From a checkpoint of a small transformer trained on Wikipedia.
Size: 13 layers, width 512, MLP 2048 GELU, vocabulary 13329, 42.7M parameters.
Architecture: no position embeddings, tied embeddings.
Training: 652M tokens, 13805 steps.
Each number is 128 + 32 x the weight over its row's rms, rounded and kept within 0 to 255. Layers, rows and columns count from 0. Numbers have three digits each. The size before them is the row's rms in percent of the matrix's.

# layer 9 MLP down (transposed), 2048x512, rms 0.0376, rows 1990-2044, columns 384-511
083:161128076145142169083149114154131065142132162128163127076136085089103078130145119102101146091104170078160101168109136106109139152133166132166135189121103113176128175187148161148173132126165100082127132157080076137151046187122157135190120123133140178115101117157095152144078171111083134172043150127114148120082118149106104106059157158127121057098138107114133100158098152108180139088121
105:136132134168119123116111105113120211096088137155156090121149098099109064158130153166065134116111129169120130117077073084090201106091138198073117136089088105097108168117148136223175166113081170115105135091134174136108161074158111110095150100086143097103148095098129119166136136115175105130127135109113116136119089137162136122156082080160174213077133096168111047057108123140107089105160
110:073165146085131100104100152144126125093134127104199086130099138091130131157086132145145066095137108141176154125131151107092097172074101132128116138119151134174153090106132126179172150154198105085149133104145149116115180106103140135098092104192139061077173086074178155136167120162124117121111131077141104150157176144110124200104214120097120151146190114158199166179129127100122100090150
094:122139140093149120151197086111161094128158133159096058150114157124122092136149085211166149160153194161100165152152117113132168094048173130098142089140116114121128141092169130074125121148141133123110166080112100138137088110085137201079123121178172119092123122143161138135153099154131116203101121104155179118147081122128170203109147127125129183133104076117150144129132065174105175155126
099:126186142162110148148059153132123115133117093055144122088029137156172152094152101192120136163030141107119057131070193152147113149160144129186170154094094109073138162135090112163110113140160093137094067097093095147138109130122139095230142062117174129138129113148134141090127128140102116152166142147151131150110121125180177063121117143178149063139186178099193183165116139114117148170152
101:083181104123113132108079148105136107125138072090122150176109132140156147109171087137129142188134136106155146175091089151107131168131075149136116090116137140121107131147129110112103095150079077121127159121097125170074142164147115097092120169157126182068141140140067159106127141148117128131096138115096204151134157165108148115072101113138139131147130133117107163085141081073144189101126
091:164140116178126102097073152148097150171092126123141116173163159131131117120132129105135057173078150139119127147174145104154152123172182164127108090164112137171094124084158133102131177142118198102177071108055094120130056147141148107124144129112134121171140121106111118123129147100132171049118112133112135167139137118130131137098127103153186165186106083114096122101073152143138160088154
141:131134163115129137130163151113089134142157143078146172133184143180130153109129193122119170119166143170156093102121196053211177127073126124146122128069134209163097111135116142119100069123142116155059106104133101111129153130130131112090135150142120104132126066166127147181131135172160127077139112128098175120171180139137148100163130139119085129123079103158134144173042160094084149126167
115:114111183135150145121147109147096101143091125155118101102175159127144154188113069187133107127115128118090110144175125089098119172113116121082107056138152185181170211180131120143196127105111113060141101138140173090131157163113130157143127099104117121135132115124119156131129119091124109080123173075081119121149088122042168129154147139104079112141063113141141077129056100105118119107113
106:096177145094099181156153225082118116119164143121089118093149141129143071151167113146088133157072119114102144124166159054150147123094087138137104112154135148106071159130144130142133092156161118168161098084148109167145127110065106094109114110119136083180122133092175138186126160178100164132149140110152150121138165191112123168112093137151168118165121176130146117136161149202102180173132
116:188124118122152096122147070098101140134182195107132098131114109154181168158136165085127143210170152133129103119148091091107145168098144134167152160113082131176080123122123131110149129097200143042080122118154145114133163126151076113154106094127164152113183124176096154122083105095121138104093130171114111138158158159106136162146130143134072136099154158119116128205119077150137115092109
132:172140171138130129162145100109096131095148157130121111102133125129136097129182151185131128172098150163104126117121185123120140061122139170169140081153168141090147113129106157132111121093160179140122113134047162108170120108109150098087124070126114160121066128164137152175162107163161119140175142096144123154167057088092125184142119129151086125150116143150195182094098124084108102078125
109:079074108160107151157117149121188113136157092064144169150087092104112152129120096160105144119160143123084078092123172133110089145130107065101146108135136126109142128212142146087156095105128125150180078174135136147136083160138159123142152179152114048061139137105147150134105103161142165089159124170150135124161099114129123132119144147095144088134107122113145173101105120182118158115057
087:122184187126126146086118145140192141117108137063132133109168167127149096141162158125150084085134193118158119156116129132173179100140141146108072134164131103111110113168160132150106139147122189200087118121102156145172154159129103100141174114133102255139140095099082178176110145102124124134150159076135125118116096118096128138126106165136096135129131165111115086123179125110098127123122
111:115173120130123113074134146124144135122099185198172146075119108086129100184161077138160131169144138161048141149065148171100143113123106138103128136188187154148102098109085143132134122157109114109165123164165120114142120145124108163147168131177135198122100082112084140106158141132126148187119117114111104052156122139100132123121152107095123241107128098123128116110187146127087153160092
102:182162126157144165147153140109148084113098120144083134111132187203121110125129168177067106161133139087154137133180130136136187119082190142149113154121152109155162146181128162134146101079162107158115090158129176106168128138116163118171160110104150047107142157176161137187123140116122172152126058154110137134108083138133100167108114098145128140089166123090180140167108144071154132089138
080:111138090109187132106149128120125154151150150151139131163108193153152141098143100103122100175150106122164068150151097145099207150126148124148139135111122064097158106159139160155062123159083077069122124054095135164136166155140164121099130120072145073154182083083133154117139130100076169147140135119192165130162148135168147141152123177138120104090052158111152124133091106106188121148147
095:162118151116126141208149120127211149200107147109159112077095161183103097108124100131088152149135080118154094090149153081105146148138073176123170161178079183085157083141142148086167101153152154176095117139138174188103069075186149061158149139170131117155114129152162158151070121174171137095149108147139152098158097174101101144139123097132135095168134131157101094222092099107118092141104
084:116159127132158137092104130171070141167219127126121076095090120066133126074079162111106157136121156121149110155085080099148085149169136096177147125137104123166134161121132152167150144060072123155120137145132137112146086131137162151108089127120115119156046169175140164011107170155116161113143108166113122097089184108105154100133142102072107114141154096154101149110189133104152136088146
126:137129115142120119142190118139168092147126155125104103111140070074069096086141153144153107138090095172128159104126101120190088098120110122118143096155076167102112191164093138127124098150125118110082099073074103151168107179095161172091113120063127071125134104139096201079122153143117132166138134159184131112167144189140125131125173116086135075134134121093127138095140122053097154141145
094:149075129147119098161144104095059105099089127168179101118124157134092125155144158111141168110103151089103143138126137140135107068107155182132151094136105124125069058090139151131108114109124176119077156133140144110102134113141113088124110137146123210110093138134083104142134145106104208127161165095137107162137060182124114156175130108099120061142170106131088128160126208132160139162152
125:083102138160085144095098182168122142165072096129136197181105087090128155147163081174119123075168121105114163161116162139120181081176119069155099133133156176122142145196116126141188158123086112058163117082110132124202143185118152159123150178171098065180147173126104146096153106140164102078189093151172201148119136124186101104118091043131113102127082163128139156176075127122083089160133
105:177087162119122155128137110095155150120140113115136160131137155171106164099159161198162180137138164149089196106172096100147182133140174173176093139103146134143131142119131113166173110149149129095122080165149167145159140155208133125116096102139139143092167060158079104055112110073114189080133080085146113139139144138120209132180149104142147154143109099130163194200152150133184147085089
091:154129108112126135086137116158174145164130101104111138130165154159151152108126198177098199149141129167158126082095109172143143177133125188174168134087130149092174089124105161151145158130104079101121109120143151151117138158151094055147153079114119055089086194112166103193176076154161141088114126116180096127126130150106123104158111167118107103140088105147134100085137100111118176104197
089:085152140178092126124142105133115150095114095138130107159193124151204109087200127152146171154125146124139112137120182131190113126116105172119180116207133159159106125082122103135097121165112116148086182080116111101140095136110118127117171072078125227130105111129062176150089164185113165135183161141168140144150132098082093115182137132093089158132144132099068105179194121133149131094227
108:117131114073090088183124177181145165155150139087151136161105098095104134138140117132120094116145145102092125141076158161139115149090130116101141136143097086097074123142162148206154147118099160151129034185103076124179104168112080058166066095117105121175109117113120199147114116162081169155146063115142126101224118077070155076153173144139123109074154175083128102140159107141100128147116
104:121119151111110089098114157115119182142131105078152051149105221080171149097109190101110113149087130127145075144088127132147117155107093115163145156092128112132178161114191120136042129122138148148154085138195142138139130128114141163136110171105164112144138124092126067130155197140092130150179138124161091128135094091115090197169120188109123066122137114155107119112123162098130031159144
099:139127109091116118186192247132149165145114149145149137127095058118115125218146171178149122131129117086140081174107103200106136179143084181126113133154167109141171074084110126125166135102167091118154126150136163142162163112144112161091211196171130097169124094096111121116143107141122081100156074182090109121071128110124103133143116050172071164124068130056158124140047119153090090099123
093:074130168161090087139125177112148152158053176150138122153084139120170152171149138152081124085127127116146123126164163076174089103116097094109135076136079161218140118113107107131106121084186104109127150198112116141057148150137185078133129140099134111090125136105153196122213150148105092141111150115142129092104119119195130098149183173130174187108073145109136189075196189100089130094119
076:184136100144108122056195101095115056153140159135093099117117161106125135071099140124101103080122145147195174159120167138088084141149130102140136091105096121146103120169125208104090124093147138141156165135193148067081177181182129102155147179120119151090132132132102141108145145113142118138068092157139158096112148152109133151093085164112179114063098098119122130092083166110081063122105
112:153148116135107125161163124114156144138148135146112115097118141154123128077132184131123160155125102071148151219125135040164106137156129108149107161159115167115119166054114122185167085167103113124109138098069131134104116162120128123096192164122119200195040226135164106143131137105113100118160181183124110141136124102138184103096122131145127140159182158112135124110077068103107107155086
099:121165145094123177142139163122140105124146108114138193094089088134138108084099159135079169116100153075068136126134118138118115176160074185153146130038151113117131114181154140162145091160072106162152095055221151128079128112116147120158163124140115120057166160110143152092140112092176108144125163079132190138139120124141109048154113152089120076110027145153163132125097136158167126121154
082:149162140118154056064103133146137080144134125087081111146131088150130106134088141103102163151065127130105122097105089207110166200120074086137184125142144051132163137111110154153107110120152116079155141154130098080117147114122104104138139134042176197075152099118054109079183133150101184143130146158123160123131215103150137107165158050172161102120088154091162101124078125175094113135124
093:125124128102110198125154101112223138125098099138173088112123153143121149160198160126100140118139060163118102099121110096130133112101099071115171136137142096100154114122119125142143163135116147136097163111121124115119115118090170129110163148143132115110143074193186158057096138099141138104130121100080179086104116071101155155164129139155189058130130073111105108142107179142183116162165
092:140110120189124151105163090137155137128086120126129128159131175166150118088168171089153133113127153069121173111126157157139129141137124167109138108141133157158141120115092166099096112176126145122148208119103147205118178089164128138152117093072121113056146146139149079125124127119125196143115098125194139139073127152197120168115059139155157154128191168098139131106164121104176130205183
116:088140158192101147108068172107130182119084129067139190129112099167144130123138151140077157185098130160200119129084143128156115128126150119102163101063106120098138062136137137137089123124125197163113103080118163136137089117112104135122083098136177059176171102080110101123111096138190178169113121078134126117154165094153098168122082129168119137152099191085104114142172117135162204155131
081:074128105114144154172122136170114116216158088141163122102151151131127157167169120155078131059081112092183139119100159168128131149189107130088107145139132127151128140141136152099129056102153149093140113116146164126084108122154132088092148203100179185136127163171152068204176174128104128145143129104117108114113165180154123138193141120155121103130152143159138088164099170156150135146129
108:196116193096082095139134095183156110194093146119124126095151102138113119159155154146084133133146142131130046147138128128131080161116207150125119098117128149135145100120117133098127131145117110076133105151109140149116060049120120140146157163155104089111135166169170114100103084133087140144140094151103121114158089179072081119138115149110161113138152101106130159129163095096148161154177
104:145125159089066152057093155112109168165130167142133118116122143119116134160140165122150151072143086088135154145072123099151167119132128119141132147179114142109195091107115103114153150129109125133106160084037106099215164129121116166138189113092136119109147077075154098163112139104125139123108122109098155117105115107145125106169092080089145101159122107130096163090155094187073140122110
096:148124108135160131099114126096092152103146095148166175190081122057174090156159096095167153143110154075078119065102126160093128168108146144117178072141074116103086102097110222085057134123118094086104098113114167126151122170216117152116132107185121255075136136142127100127123162079116207100081102136132135133155118152116150082164180145098117128133100169108093090145160113132135157112178
107:092119125155084224182116129129154118104144153127158135158121114096124108147165187092062085131125165155092229073086112130139156148074111099111142186114116141098159153136070121156101143130148120143152162159096085144080131178102201122101115116190129105107144109145124110132107114103098052129150136149132124093127108125156155065117078132109101116178145145125118151149093141187152158183074
097:100150151125114120174149126039120116089070155135095054172108094110127154121097140074170161100121122176138167066198081071177078105124115143072181140151155116102087133131141142121170136159131127060107157160115126150129127195121211121140130092172137113099099139122203120154138134133125137131092107168141120129091117099143092113169166101107131091169130141151164133081131125088132146093074
091:102054161185120142101073182141089177097132093128119133104141154103093123058166113196128136109146107126125125129170090161062105047194136169105140064092118111154076121058128144080128130106157140060170145123120132118170182185113183089122179120138122210112109153122092088114128178071133102136118080118147145122119109084141111081172138095105144070132099129126153147094145185100149171140151
119:111111123127078134138119132117127168139098164120133089153125148124123133143136063160122104159117136128110154100219130141132138116128097103115134072130101107183187108118129114142156140130122164101194108064146072166140115104153115125058040120117086136131148139119155163173124122177163107167072134150170093150064160092120158153149134084102196180153105130147094166122091122118167126157138
108:211099111140091143116104158067128135113133127123140108148074140128121140106152150151139068124095142185095210169102141149181136121124142087109085149086130172143206166162076135131132144123144102144119158090170115135198172164135156063120153133114102123124122187137177120140141123142131144113088127128130135154153138172117149147094148158091116136118103116215119138124124136164120062120174
084:157189138141089152143158104109110132146097142091100075138148103143134139094062088145111199120044133097167193128111163112141146138161194146109115067074198135154077109098111159068117098122178132095096118134145101088110152129095118149105054120038117161163105180116135104068160162099177096092150098155095141117154097112093131107172139145147098154079143129145144159157108137094162122125113
098:091145133142198112085191095026076142156158090081100125113131191157192113120127180165130160116061135170069164103172180112137171154111108061114108091105163162122156104112185127167173113097160124161213100067158129134168084145158106111118149179097095103157123145113081088150177116133133158127102079144066116089121159085117162104177083127139101113136137123060125088188113183069146121133137
085:119161091127058123151094115095120062099120133100118138101132067170119137096161154157094124138101105150110171084113096140140088121121135174124237057101146142150100156148033163159130192109134156096124163149180144113066139066104158233152065143196164136164165147156144074132141182103130138140132123121154108140081127100124204149112185142109134102119114218114112161102079107103064105120188
109:093105122082104193124113122144157119119103107117088173114150146097071139097156119096127162177102125134149105151081122128169134105115180137194145162066155131120131161100142096044075086169159106156124137204054138119070140056163112200132136156116118113131116147097118167137117065159128118127107147202098139065149116108122093082102098161132110118173075086122179073110170124115065130168112
110:122163128137121138074213189119083114149097077145115151104103133167130119092132110171081104079071110140079141137090170176092106141132146128133163150133088115113110140067080104135158056124094084100124163119126149074132168134123186091175092143088167160128148131148062121123085084132083079206122155056081159129153144171114125126121132088107139117139141136129147097057190113084156134195140
096:116120109141180141108090090130108153122199087064092079109210215136205121130125155131148069159111128140103163143089152139169187132062163156113124125125130116161152116106159139160136120161149154134147139108085128163143103101135130179127153119095179127090136113096103112103169122102135149144130129135148134114143142170112143176123143103126082188105143176132120068097139130138129096083097
114:127092129130152122107092117128168068158169182073093146114145140122114137115083162139191112118061146134072133143134160111123085091142164083157123165148140121131125152185072113127126127102164175094116080172142081148110109107137175086124122118137151000169169149208107120138133137137147062156171145157117089100110125042148137131106133135139142129098173128076157166108135118176093097160095
103:202048065164116146178131160115134111126102108118116112083121127184135119104082140118157126150192142144103170104169160134116105131082127125102141159094078106103119102069147117157145121158138045171135101076090121135133130140182103143126143142141106114140176074129157166088156111098119205113146125171149132142179067121151123045138152111058109123082115079133152163132153131126151176118121
081:129185146180120167051129137119075066114109124156093153105157130131126135087145148138113143107127136084133102120088086040154177098120142118111169103140154093132128097126117179079187152124143116109089137094120070064145142165212119133157130158126106156164108090179129118129113172123134127136107103078099110114110107109131128119129151102154076156143157130069099132162167163171092072118121
100:090165182156160121137169107140115089096181088079146125124113132125106121141093142136062151083094071056071117139140134239074158067145146186146088103100130123122138130152152118113090152125156095082096140153115190114104139128126128125128145123173105142160091098120157177130112108132157108163144106163157138083078063100096105121151214061124100116135114170132118121064120065157151071135133
# layer 9 MLP up, 2048x512, rms 0.0366, rows 1991-2044, columns 384-511
109:144187111108138157156176113154094121125114110094073109128134144167149129169109098188139183063158097110129198158182127169085123156143107123173086115134081130127124174164137122124135094162162137136144154128122130099036119111152085074115175114125182124130202171161083075093147152111161177080137119197110153149142135192191141124099101152133105139094104094151143140187151140135130105120093
110:133090180180107159197084116166134106142162132171149109099099037166123135100071135176125103150112091139107131184104114162159089097124117092180095129113124115107128102129139126106118125107136100138169137126211185106141086080146176161140083148117082110145191093121158143131121134145114146112198153125112156137142150135138110099154131165129109133094118099166177194159164146187136132125134
093:042126115128144125167094129157117136148088113109152168118161105111074163149140186122161153121063116118190156077116119131104116144205133120102122187144134123114102170124120137109124176176124128088064158135126133059096156101149089122112177195172093135135172141137077070114099147085116104116089187121147135127098140139114145121154154114120118160111121113143146160145135121115152091117118
099:134187110109192138109150123172100120093124136127079104099096108123160109096095087164141176101076138126068143125116100150171105121160128144122083170126203138113109172100104130106113149179144055126136178097062189145170100114143183100161130131099171110134133127158157133139132125131171109166136109161124125147101166141136163113107100117235067074111095112056198139093145108129167141094124
102:136164109146098174087138104108151119092170127124145114131098166132113124134135128196146152138168119142134095162166136106135153095155151144144116115149086051106111146130148134142126114180108141131137148137108171116128167106141107133175126144145135122158117160115130141114213130085111214100073161189078172110125149075119122141141141124140148185095125201145081094161118151130114059132105
089:148137116141097117172182125099166160115155171103149123121124160208134145132155123141137136096177152098125129173100081118157096084110046068158133156182103103143089131156097154111071060138143149229181172088083128143083115093136137101124091115129129120139172133184101182089115136130103100068125165167142141127074133077109123130179093059142094110088151114204112114145168127150134152169043
134:119116128130152121129165114146118148141161130140214157157155154168106149112200130203191167129185116152164128126142138048226173126113134115140148127103113179194182102199167171171143093084111113202112125104124092187174108137117117104102142119124122124118098096132108084108232121137164171140175135069082150166088146105092124098148087177122125153075155133185105170101148155155136157104137
116:158155085114138122124078137087081089123124139143112171049163109114145149102104141120168119184112135125163109155179125113109109084150053137130147191058176126169189088156097111105132125087142150170167101136164153075109093145139104154185104137125153099113121172105159084148148135139065178134117127107132176128140122105104120120223149156167052075123123136091169124171110100115195096063159
108:151117167151151156138152149122123113146112098176113177122125133154161150119085057119135112092164188150092150127149127118088131122157203129071123089118117137134065167048182135112114138142133141183169120099127098095051165140163117156124128141158160110147057131120102113096109140130105135181166124099125157125169130109140153120140111158162151058150104110128129143196153092109174128166137
114:143085194137145149082109080077148110130112187115133178096159134128141171117069149123160142125137071118141129171147167121137123056132188113107135172115140119127168106143141091113098125093163199124136098128079068140097113123152127119095122128126074127095125106161184152073206166094114127112123182166134104150087129152160103151148129088161095148098098124148186148147156112128159101149087
124:101086142123099140148153104158119176134133128152101037124137093143100167157183110107138120153108127120164124116117112137112133111166076125113114113164193076174166125130122088136119153103143115153098113145052154161098113136122102183111181174136116116157100129129074095177128191187132169131134147153129040155127064135146109156123156119147164097145132110140168105119184138152219127177126
106:122125144149139074162131137128163056084095139100179125112155090115105124113128178081128080076118149070152128123087172093145146111071133117178141130111148124139113168077103126078084157117129156139144098134108070127088059117174162118136121157122143103143114109125127089107143183190072107148164149084129135129113150107160076140133148181195137126150122122073166179140139154156150128125156
092:076190202098131132134149085134053112145162112136085118159140106097104128090103112107140147119126103128164148132143073075192107118111142078117086145137165129094171169069087092111158135146153131130151157058113138142073084108115121121161102104090136157124118127119140090093106122127123116190117129128150145146141152072175136144129071099101135147061148126050092175128177180120179088148138
107:113146188141172164133138086079093131089122150101144144122129100057151151164110109136111130165134139174127115097113114042157137138097123115114097102096174048104082175144107118195084157129141106127153169089146204112145106164121083103138128139154117138118106094163148088110129115099164082100116117129130130147155103120139113132091097140122106105104078064155198152126076100147122108148137
105:145097112128127124158159171177123116087084169171112183084137170099126149081187111099180119111137152070194082025136087126139105106125163160139081122108197093120078155131125132082088110166172167162141166129180109113097129144159095160130102115056095093092137168089157143130107156172140072140121098046137111113136110145168149139152112086184076126131150125166154170152115141131136094170143
082:137121130118111135214129095122176133117115131142130081135196121156165112152049090113119152070143106122178122169122044109128125171095081065110107131161191135130127116106084121134134119144107159240131146165149118085089103127130136162100146134164109123143087132149144144163091082112151099113100115061162118186145142131122090085044141161146143109142115150089150132151145107140115128143142
099:068099115122225153135139096139101112126058184143110123080122065108202157123077121127153072101139119114158147086137161120104135099139112115120121128120156159163108186103098073148050148114184129104160144124115132079136111144063147065160115167108118136151140136073116089131128118107113170174124148145102148122085101186162083140164147086145104136081124151136158101097159115106108149140072
084:107134161119167093122146118090144199101064149112180170102149108135084157191129115154123105147073091110130179130153181145155144106070146151089056201123161097174217143143125130141131092191168128094148104097185105171131114121124109104122160168119119125146144070147123128170173100062127142136160183091176120158130087131152099113171129167121135128119092175098154183117053106132124104138100
114:135180173123130145110157091179125101080093138133151100066127176047147106097112118193146158129114144136113177087154102097191109140121119139071095074136111148117153135062180135114065140098168052139140138028110152104185084187110117121172099182139147120176111165133109094067168195128088146149128142144143124151091139130120144136128153171112160112086146131161106114162122092144063091138091
088:083091142156082111153116120124178098133148164143122170098090125151075131134068162190084089111150045140165132090124139082135127151109125106124132193109193184119196151154130059173128140113110102138147159115140157138153139129108104179094171191161127074162158197144167120124112130187163138153099138086093105138146100176146089133125133120157155060173131095068162122141094104131129157158139
113:082157127182175114112122126108155157101080201093109160163094078097122148062138164136140177155166105140126124166096159115152202092131106106132095120169181163117107149074077078080163132068157144135100168135074229101164123113079161153165154173075101107127139138137133098151118114175158159119091118182122143195124153150156098205137103153107153140130176158181124162138136115129155126141092
107:112128153116150123131083082119110124143123073160137149134171083116135174111136136162142109118117097141129142108171107110088180134150097071109157147160126150163152127134111112096065129125164170123130163091152121144105073113153145112134107130112130127063173141101147047106134121167087138154162182136124190140078106139100125078148141154182172117116093137071158110152191147067120153129085
089:148164134140171121130163165128067115128161112149071166153107098071133121136126069086146152088181148070068127067142203157101143130226124140141107147163122138131093137144148171123077119137105075091104126110115096106116062124154097134134150104158060111114089166156098128132112060123111138103140174084160181209050128156092142106134081100158044136093101140164129169198124098092122104154136
095:123075079160163078100104083153119130090134111169143113161127154151152141110091118150223113148135147107149184128150138107221133120134134128142166084140114106139071158146140124092095131149094108122164164102119134154097075152094122173127175129187136144151131183109139107094194138141148120145145156134135087148128128139108089128127164182135122142096156097126070120121120122114128080098176
109:087120092124166172145110117142098095099125130070100092151176155114180151108097123085143114081143085157115102197083046123131066086145120129052098162139097203125113133151121141154089167151132124162142103085099141144141101057114091118187105110086104127133123130086068089142122156194099144157166176081119148157132152129114083129119117170113114083123140092107119132104136127152076145113112
106:112154142131104038158162102182119128141139085099056118129153118113107178178121119127123137150221164102128165177121123110177162107122156107157149147127105073127138106096162082122145134126087084139132161118063145145153142104158188152134142159130180118095128146136146155102108087138112126161183132139114139106115138169152095144183130070187186172119091167111117177131157167139056126136125
104:146140137180107122116105161123121059099122099119114179102204152175156188133114069102121144118145134122169137090187115135108081171116092065143099131076102113163079098132133105115109118125154195120158148124130095110182103101148107090123131133161158114113101123099139115091121127170112120109129191138133137137167161131182156101134121169112119096107087138158086129108092118161140124045092
095:128158133129146116140155153099101174080170127060091133125137100087103138089125125137141195125136145143121161088161091160132187119111136163116141145110221151191095132126186144076128178162156133084111078169196143159128115100137137155160116099094099131181138123091104168148157151098131162123128099068132117093156141132119128145127062080118138128164153113144142188147139107084101127135135
079:057169125125100155148125125166175122113135126078108170115206112066123111139125115186138090178121127117077147079105075108149102102098142114114142166173172113132142103090140143098175178118158114142110108110122112075112135085153154073121109162147148095092146152130137123207121166110128199194103115139112054107092146138134166160156136119127115064161094101103129222094113120136108120179086
110:099134155104138173157208140133159099129138157105146111107221179138140144120081117119124060114120144156141122144133150113102105133122095166180155122107105171124155215125124108111146169153167155131200138119158081150089154104105152101162125117171080071124093093201169133108161105146110104149148124122114132112183091115153103194169121181131096131098076144142167118130125205175107128178110
099:082128136102130171109109096143127150180157236150175145176111165074154113134191131092170062123071135092159098117174154120122063152122164138102069083143106131140167130082179115111057135138177158127145088125112132133115036126119105134101122125083126128162085100108096115095156162131152149154089111127113081145098102114150149145149117068142160120151167080106108146131131143120122139106109
082:147176094102097134123124082164088110101083129173096099142106138141126142138086129131163124195067187080147196113140137175179143165084112161140059198190101124144113148140124112120095108087197122105117105095136142101161117115172145177106133155124115107101161116150149167170176094054136133054108199130138120123051063122123097136093071160137159087129170189197085113228139214096117146140100
096:156119126151183127092135154186143062067132150153181118164125131029127175190120135137136057150085190076106105120141115105163172108122157118097126122151084088124086098104143135147114195106135088108136167069094163101147110124087134070147186123097132117125120115140128133141168157097167217083198182145119078154123129123130115171084165165133158062087149135130152136146114160114107144148115
093:135139093145082122171134131143113105121132143137157117123173141158180108137107173111118077147167150067167134070160091117130152167095121066120167147121102005154136130144092152157113192150134101121177173119172158142123126120105140136167127098158103080127088151088105122133123152176156180086168096137086109118123134129139163114094078150114197120124102167165175152121185131190056171115136
113:148133143165135106098111073109152150150134212115093195117157128129115149143121119151169179129132095174132107091152055136121164097110105157132136163132133168124111086128139133056140120087123114148148161096108133163122134108136088149123136117133136085089116179109148088119149172143068162121124132101153103181119096144156166099144105126168120125136156100113132184091146137077191139146116
080:162130084195114153115119136115142130156194101148079097113120149087130109149092122159110092161167032128158079110138069121158115139103122108167144169142198121140115129123139117098160134077067113157178147154122145165138122137106129179142139144093125096153044174129100140115153138153156050148098142107126135142125143118085114146129103134115166117147134137095140215087132141163096115145149
110:175165105139136118132098170094137133131123141136109087111202174089204120138159123118155129139120131078159153189161133144131166091106148122217142167118119112199119115055147124135113201142215151100093039146084152125111100131104133139168080107102125125103081225123125073202094142113097149125168130123124122128172091068092100143139174130100094114094188152113104151195148115159153095155127
107:146147142171101043146153203093128147125047056153105224106139145064114174133075080134140122096108122098121134135091111137135113118118134106138088115130150159176079152073111132071155095087149150147125135116129107213071172134102107148143109124098146109082074109095139079075113113154104132171159113152146143172131109120126165127173098098171117076085131180120119153105113107126126116113139
100:154115243125137137150157157144148121151099103125151164105130144121167194130110079104121168114140143143137138141183125074098140156163092133113104124147118102175149105105175139166142150159157163138143113161096097109134145134141113092197132117106158132118091120151074116118102136175162152156166091118146117090114151141141118073115103101125115123113139105142185158125091110183122147196077
108:092166119131164141135140162093169132154112202118129145046189180076062131140162133092127134133157097142085108161092148091073160126098178171095140177156152118112110155147180118145138119158137128114134114124165110183126103187124089107091182146086105127134131157095139081091141114117084169130088133121121076162052186151176107166150139128143117145125125144116166168134097118171141124123160
099:122103110141133103133088150090163151117117131102111170130158144126062109187136139164157136118130108118145113163114170182121134124151080106135110097100148108119177138118110135101104132107125139169132153090111113102162069138116144143152154156099128133081146144137071144161158151134070145083092154085150090170109137138116158136084127121140085106096147156081125144132171088138143068076109
095:117114142133124130070103130124108109083051116166118154111158158119169087120135132187137105121093138076173094137140104168155115156107093092150126189149126085143153114139167064149083126076175160165140113108091189077101099178116084116102134184142090110149112084071092102137106134152103110155125167115109073164067137131163065121092154134173143127151143197209130085188141126165184145124106
112:116121128158138131122180128080099155122131116151074111089206113175163117141128083147171179181164124113113106101132099133164141141111096169160116138113140080094078056107134136075156118147113135085169078120146150160097195120156173139117118108155167108110108116122105112155198164163109130106120183117162082156159079159169182115184087072149064130156152096102144126121154131122147122122141
110:109131134112174156120141117135113126111076069185149186128096169177114150147090139169115094150123174094111200086070155174110130181115087068100128106098131119167157185121106119129143130122162088126154161149132136112146138088155095134109152235127150112130162157174128138172103115131104152087169182133064103126132164149111085109121159179133125165089065152196131104142177159167107091152150
084:098139128192129141121141092169134122143130152111134151093159173105163150199173125104095058132143174144130121099148090090134134114089082113102084176177135099122141164154129129149141167139082142181202150135115145105145081146142152125157144156142138127147159099117090133174156102101064131107094111112148117192108187143124117154097096153079186075154134152194084148144115127179087153086116
102:124136127149185185129101100116165195154092166073197096152169194130141196184143117105162162094148090081141129148120119144088114086136125067081124166158096160129108086124076105126080164162112134134172151102061156165091082128136060140170185153120146133087195152111143095098120148133101114091122117105126099153096174144134117134114141126082104124149110107144113142114147093126145106130141
087:164152120108183068175129136135096154103120134139112107119096085062100152125130101154138094171120097077101111087185122129182117113181099134197066116143123157164140174108162102155108114123188133128089080066064148133103125105110146100133098163113121136120144157140137120089060067131157083119110168137164156094132141093136099178153110080122145180076095139094127141167119127133121096133122
109:092093207182054063130144038151089175158113141110115151151116090097118173188085087138126130108163139124180100138126109095108164136136141142158139123125127127110195147126135120084072166107139079152114165147118130098099177174077138039146067119178208111101100182050112120199114133114115221134134154143099157088138106174151048127164096094119143097138148138123145116137170127146118093128135
110:151146095139116104144172136113141075131046091121108070092190208119111120157172126157129121127066122121152129061126136164119079159162150076124133136146158097113136146096108141131106183093187110162175131142112105094079148165187086106119135199110116113142138134095106113077134097121081124176149151084107083139150179164157111108094133172148150121132114062195125146195152178085054125126131
098:098172119185114137098156107134170074143154146122176108095095167150107109071114156145133099137143052150158152189127171149081121112135137083102087141168152163138162141147151149126191087205165087149180100117120094161138152144141179115170113134117121099132150162063083152104131131179145144141080085109158118152150144161051165167062152185132114182127109133096137157129088121127099092172120
105:181123118151110089204132141108140119139125096048065178135122177105107132130090135099146175116158138079140198153161159121097162074121187185147092145130129114224157161090063099093086097084176169116118101169163113132132128166101183095087105113139195100146125142180114089153106131190133107117103136113120118108113091109182125155135154123141109100122129130100117163155129071132069087137080
105:079133132138124170141169133093078138131097147114158107157109140134092195093133116132151113170150119103169090122119142110109106129088080144090094103166194144131158188119175140092145111112143160137199120104147099124138135101131101161170117162127120128091126109100162095094173125112092161118133155112127147161117223172139090171079137120132135130107104147189087177148073167147059039129146
077:120128129107170089162121114147150157066137138161104106090129125045092106170124101141164186109136075098105088097182152170146104086117129138146096115134068146158138067132207114203099120133199118088087109088091144145124159078072117127145124121161147135124145145175157128140146121108181124099148120087141116178131139141123134142169128142124111060076114124125123143172080079158170149112122
103:122105139125153111141117149207098089190153151185137160111133131111118142125149150160174146185155153161168140075126068124182193115139162117066099159123082151129117155131147135122130081118119086146093155114092132124085148080112178130064143164162063118042094168089142100084139153098133175099106125174114114124067137176166117221129121168127111197132167135092163116183167126126189135123072